From a checkpoint of a small transformer trained on Wikipedia: a variant of SOAP for these matrices.
Each number is 128 + 32 x the weight over its row's rms, rounded and kept within 0 to 255. Layers, rows and columns count from 0. The size above them is the row's rms in percent of the matrix's.

# layer 5 attention key, 256x256, rms 0.133, rows 206-211, columns 0-255
size [104 109 113  95  99 105]
[[104 135 127 120 100 112 125 137  97 116 119 117 152 135 104 178 142 114 169 107 157 123 186 161 143 142 163 103 155 174 121 154  61 137 166 172 155  84 134 118 144 169 132 142 168 119 138 111 156 119 161  90 188 164 143  83 171 131 133 177 119 112 116 153 153 123 103 115 110 152 127 127 101  95 115 108 134 185  94 137  92  85 149 155  58  53 160 134 123 128 188 140 168  75 105 133 146 134 118 116 113 118  34 130 135 135 139 120  64 107  74 131 126 115 104 119 113 171  95 139  79 116 113 169  79  91 144 141 143 154 149 122 175 149 146 173  79 120 113 159 100 189 113  96 134 102  77 145 147 172 153 104 102 150 152 146 109 102 141 131 138 141 153 110 129 128 186 151 137 157  76  89 115 141 148 109  98 147 174  85 106 102 167 226  66 146  91 120 168 123 144 144 103 142 162 112  62  87 138 158 119 143 108 166  41 135 164 137 200 140 110  99 129 121 120 113 101  94  47 105 138  98 142  70 104 174 153 186 113  86  98 126 171 111 210  99 206 151 116  96 135  85 114 151 132 130 140 169  83  97 124  90 103  82 143 194]
 [133 115 154 131 125 112  78 107 176 133 149  66 130 154 124 112 160 120 115 119 143 163  47 148  87 172 140 126 115 146 161  62 111 152 138 168 131  59 176  78 148 107  85 139 132 146 161 124 122 122 144 135 153 128 138 132 139  53 129 167 116 127 104 136 174 130  90  97  80 126 116 121 142  97 172 132  74 126  78 122 166 126 153 106 158  71 108 161 123 109 171 129 117  71 158 162 158 108 169 105 100 162 127 114 128 121 108 114 111 127 105  99 112 135 129 157 176  72 180  93 142 157 180 206  95  91  51 120 166 136 138  95 123 132 121 103 151 145 121 105 123 166 148 132 150 103 146 156 100 163 193 119 153 122  75 121 137 137 110 131 155 178 120  91 154 211 107 159 136 123  82 180 188 109 180 112  77 114 162 104 132 112  97  63 108 172 120  78 110 138 114 119 111  86 157 123 186 193  57 123 121 157 122 202 114  94  86 100 128 131 153 138  84 161 168 147 146 104  92 120 169  99  80  77 163 187 155 112  76 149 180 108 148 115 165 128 142 151 121 112 143 128 133  71  89  92 148 193 105 157 127  98 186  72 123 157]
 [137 159  41  99  66 210 101 140 132 109 127 115 136 140 125  76 131 133 140 156 128 148  97 104  54 160 161 134 123 116 183 100 128 162 114 135 113 129 159 104 137 163 122 162 138 103  93 118 156 162  91 103  65 133 122 109 191 122 109 106 176  25 173  95 190 131 114 147 154 144 114 165 138 169 136 132 151 100 142 177 143 165 123  97 153 135 122 148 145  83 149 120 169 145  83 120 129 116 195 167 118 131 121 117  73  76 117 104 114 108 110 141 118 134 151  70 144 151 142 157 187 158 137 136 155  94 115 164 137 161 136 152 155 118 173 121 141 151 179 133 103 176 104 122 128  90 105 103 130  82 133 129 115 145 186 114  69 141 134 117  93 122 118  90 101 191 113 159  85  70 171  91 116 135  73 189 111 123  70 146 150  98 120  77 154 124 133 130 167 149 106 147  82 144 136 122 185 127 126 115 149 150  51 118 110 125 133 156  94 213 111  89 108 153 110 198  95 147 195  94 159 104 107 113 138  62 101  92 165  84 127 136 165 131 156  96 176 137 134 104 111 110 177 206  66  97 101 133 152 136 116  98 132 173 167 138]
 [125  95 143 141  56 115 157 116 162 113 151  89  99 114 151 134 160  77  80 160 107 105  88 117 123 128 148 142 147 152 139 149  71 158  96  85 139 136 113 168 144 112 163 113 145 131 175 130 148 235 177 122 119  25 129  92 107 103 164 147 130 141 100 155 178  82 151 113 114 145 145 175  70 148 159 119 166 190 135  97 139  80 154 123 122 124 172 106 130 102 113 168  63 127  24 141 137 103 132 127 123 158  85 175 111 154 172 156  84 149 142 151 122 150 161  98 153 129 109 120 181 115 107 181 108 148 171  88 162 142  72 119 172 184  89 146 157  98 147 154  86 184 144 137 125 173 173 129 172 123 151 127 125 144 201 137  85 132 119 178 183 142 102  93 102  81 130 128 148 197 137 163 194 135 131 150  66 131 162 130 132  58 138 112 158 117 120 173 141 110  80 125 140 135 100 137 160 170 105 103 178 140 142  93 128 126  75 119 144 112 188 181 145 117 157 138 150  90 117 185 122 126 157 148  85 133 109 142 145  94 146  83 149 111 152 167 164 114 132  86 122 102 121 134 188 134 136 117  89 119  94 125 130 192 146  94]
 [136 135 120  59 172 107 111 118 111 119 127  80 150 114 174 172 125 116 130 119 121 163 118 147 187 145 177 158 110 138 119 109 171 127  86 112 141  81 140 166 143 103 175 110 176 105 126 101  90 143 115 138 172 173 137  89 130  60 100 153 139 154 133 121  95 130  82 129  97  83 115 103  97 149  83  38  70 156 152  94 128 149 148 110 187  91 131 118 166 131  99 104 119 104 141 110 140  96 155 128 117 144 135 145 166 151  95 171 104 115 165 140 110 123  81 158 181 129 113 130 160 149 127 111 188 193 105 125 161 143 186 128 111 138 111 166 118 117 170  56 104 161 195 106 140 118 120 150 113 151 170 163 187 142 103 172 132 124 125 136 158 161 156 115 132 133 145 112 118 151 192  94 117  43 141  77  80  65 110  58 176 205 153  84 121 183 183  80 156 158 123 134 144 134 149 166  98 105  77 115 131  97 153 120 165 158 190 148 103 157 164  85 106 134 106 151  91 179 112 132 179 163 137 112 112 104 132 144 124  83 188  83 138 122 116 125  73 192 134 139 189 146 139 156 137  74 156  92  91 124  88 126 133 177 112  81]
 [195 111 103  94 196 132 160 108 107  91 143 167 106 123 117 172 118  97  91 128 100  37 167 109 125 154 155  82 133 141 156 126 167  83 137 162 135  61 127 149  91 124 165 143 116  88 171 145 106 223 106 141 127 219 167 170 144 157  72 171 140 114  64  70 113 124 170  99 122  77 139  85 104 123  95 119 159 128 141 138  99 121 160 165 136 110 121 159 138 147  90  98 109 170 120 136 142 151 131 112  70 137 191 123 115 103 175 109 111 155 150 108  76 108 163 103 132 141 132 130 113 115 138 121 157 116 110 166 109  99 113  97 205  67 138  82 149  96 140 107 136 134 120 100 120 145 150  76 132 157  93 108 155 177 140 171 131 106 105 126  93 146  94 155 147 160  77 119 125 195 112 122 136 169 141 114 161 112 157 203 146 177 136 138  62 170 202  96 155 107  96  77 188 135 176 119 122 146 116  98 171 122 136 104 156 106 173 116 105 127 133 149  62 134 131 143 157 142 149 142  49 123 115  98  82 100 119 123 115 130  66 116  89 150 128 129 146 135 115 149 200 171 121  38 161 127 141 118 127 118 122 105 152 152 107 169]]
# layer 5 attention query, 256x256, rms 0.131, rows 207-212, columns 0-255
size [102 104  99 104 101 104]
[[190  84 160 193 144  84 112 141 139 119 127 110 168 114 205 108  89 131  88 157 136 139 111  89 139 128 150 123 166 169 161 115  31 129 146 150 126 124 139  98 158 153  91  91 163 102  82 120 191  93 123  85 111 155 104  94 120 149 129 128 134 155 105 105 204  94 190 142 121  88 106 145 122 154  91 124  62 161 104 139 171 123 106 113 124 141 106 151 172  93  43  93 140 147 110 155 127 151 143 106 124 187 135  85 136 159 173 130 207 109 147 120 119 145  79 157 101 139 107  49 168  82 160  78 133 141  79 201 131  77 127 108 135 127 135 135 144 147 151  85 115 167 131 136 139 110 120 144 124 112 153 113 136 150 176 122 117 171 162 162 123 130  95 185 135 147 124 168  95  99 139 154 110 126 124 157 114 144 161 123 120 133  77 173 153 109 119 163 100 124 111  83 115 150  92  94  78 104 102  34 166 103 141 151 150 104 110 145 129 168 162 130  74  72 151 146 175 127 142 126  95  99 136 121 140 152 133  93 106 127 105 117 132 171 155 175 169 174 101 106 136  91  93  89 210 137 117 217 166  99  88 105  66 132 151 171]
 [153 150 139 154 124 136 164 152 127  82 105 141 165 157 167 161 110  76 112 105 117 135 152 163  39 140 106 175 117 173 123  95 108 117 148 153 170 111 124 108 158  75 113 142  92 126 129 154 105 160  98 125 116 144  99  69 110 142 192 153 169  98 124 165 130 189 183 119 109 177 124  71  81 115 169 127  95 114 105 130 148 142 168 150 150 110 138  55 117  79  97 146 147 134 163 140  99  99 130 120 105  65 146 125 134 147 102 118  83  98 112 135 113 128  82 116 167 151  79 104 163 166 135  87 165 112  96 165 111 140  59 168 155 209  80  79 139 126  76 108 134 187 105 137 106 184 130  91 181 117 120 145 152 115  66  92 109 143 128  87 106 145 140 136 144 104 120 135 150 184 159 130 155 109 152 151 191 179 171 121 156 164 104 117 100 183 154 132 125 201 165 133 120 217  99  90 123 111 106  63  65 133  77  64 157 154 119 147 155 162 101 124 180 170 169 100 180 116 123 157 129 106 122  82 120  73 116 111  75 151 141 119 193 132 127 146 129 147 129 130 151  89 122  91  75 158 152 159 103  99 155 174 121 128 129 165]
 [115 102 121 149 137  96 151 101 140 171 144 144 119 144 111 135 104 106 103 153 111  55 113  94 153 170  93 202 107 124 141  97 111 179 110 107  96 143 179 129 121 117 129  71 157 182 127 141  89 133  94 125 161 128 141 112  96  80 146 104 140 128  79 105 176 145 133  86 185  80  83 149 143 105 164 116 119 110  64 163 117  98 131 147 124 117  50 110 184 187 127 190  90 102  89 169 161  99 158 235 137 135 150 126 121 140 166 101 121  98 140 133 133 152 129 157 159 156 163  88 161 152 134 131 111 150 211 102 113 112 133 138 101 192 122 102  86 113 169  94 121 156 170 168 132 109 134  82  95 137 150 104  77 148 205 152  98 179  63 146 142 104 151  70  71  68 142 133 117 149 139 142 124 106  69 139 161 121 155 120 120 114 126 117 156  77 168 153 150 154 118 132 115  87 111 160 143 122 125  80 140 149 132 102  73 117 108 139 124 119 123 129 189 129 132 151 146  82 111 106 184 168 156 113 120 148 104  59 141 151 122 127 155  94 128 151 130 137 188 196 124 138 143  95  99 149 124 156  93 193  85  59 150 207 154  78]
 [142 119 132 116 131 101 175 126 107  96 194 102 127  96 115  45 183 102 107 204 180 129 124 141  92  93 123 106 158  99  51 147 169  89 154 139 112  94 129 101 153 161 127 126 132 120 115  97 131 135 125  91 193  24 117 109 130  92 166 126 147 123 147 162 108  98  76 106 125 142 134 170 150 118 125 128  79 134 133 151 128 140 218 197  98 155  84 128 157  47 127 107 123  98 137 127  97  89 107 183 156 123 135 108 128 151 142 175  85  65 137 143  95 101  77 112 101 101 112 149 134 137 125 109 103 170 134 114 158  41 125 121 107 164 189  92 143 120 147  39 127 159 160 142 201 116 162 122 127 158 106 198 139 170 158 117 110 140 123 117 184 153 166 110 147 134 189  88  78 119 119 143 101 112 153 107 133 118 130 122  91 130 108 110 153 144 137 126 186 129 109 183 107 110 150 139  93 175  97 147 123 122  85 150 172 143 161 115  92 126 107 168 141 149 115 144 160 122 108 137  97 105 118 116  81 172 183 129 135  79 188 145 162 156 188 133 183 138 116  77 129 157 138  95 171 163 174 110 177 153 158 108 143 107  77 127]
 [ 86 112 128 150 148 136 159  48  56  96 109 116 120  87 103 123 130 142 118  95 113 144 141 176  97 156 127 128 133 158 141 148 100 149 140 123 119 138 121 162 170  96 143  91 124 194 134 124 146 166 114 173 120 149 110 178  96 184 101 147  84 104 188 170 139 129  87 117  87 113  74 135  82 119 133  88 113 129  90 103 110 173 176 123 145 121 119 147 187 127 170 150 194 116  77 147 132 142 149 119 175 124 101 104 196 139  95 129 117 138 147 138  46  95  67 118 108 138 142 174  82  92 107 173 115 137 137 172 138 122 146 118 163 140 180 147 148 163  71 136 116 133 109 123 159 133  99 129 100 102 207 155 169 170 116 128  51 133 101 118  75 135 201 173 129 150 133 127 117 104 159 128  96  99 128 188 159 117 126 120  66 144 138 122 147 131  98 129 122 142 129 139  82  88 115 120 112 124 149 147 134 150 178  67 100 165 107 113 109 151 116  85 155 136  82 112 111 166  89 129 125 187 164 141 114 145  60 172 129 115  58  77  75 124  73 102 175 152 204 145 171  85 130 152  95 218 118 144  94 130  91 186  88 108 157 152]
 [132 125 104 138  79 126 128 128 142 131 114 142 133 107 130 121 130  59 131 185 139 128  85 105 150 109  60 108 119 149 149 119 113 121 124 160 143 142 101 171  83 175 151 158 135 152  85 171 160 160 104 125 176 137 119 151  46 106 161 150 128 118  95 156 119 118 146 109 100 124 159 115 101 144 201  93 104 132 157 137 122 109 138 116  63 100 150 170 143 137 138 133 166 158 166  64 123 148 121 125 141 141 143  98  96 156 113 254 135 116 170  94 117  94 107 165 160 107 107 108 174 108 122 122  92  76 101 155 141 101 116 157 145 112  85 131 130 137 173  98 137  97 125 174 174 168 148 121 161 109 118 107 108 115 103 140 169 100  80 204 192 139 207 157 114 167 166 177 147  97 151 103 161  77 102 119 113  93  78 153 153 124 204 113 116 164 143 162 129 138 190 116 122 105 168 123 130 100 166 138 147  57 156  20 148  99 127  64 167 116 129 116 145 128 101 114 109 180 173  86 199  90 189 145 116  92 168 164  96 165 121 144 138 147 134  90 110 105 140 101 110 112  95 158 120  98 155  95  99  91 163 144  87 120 184  81]]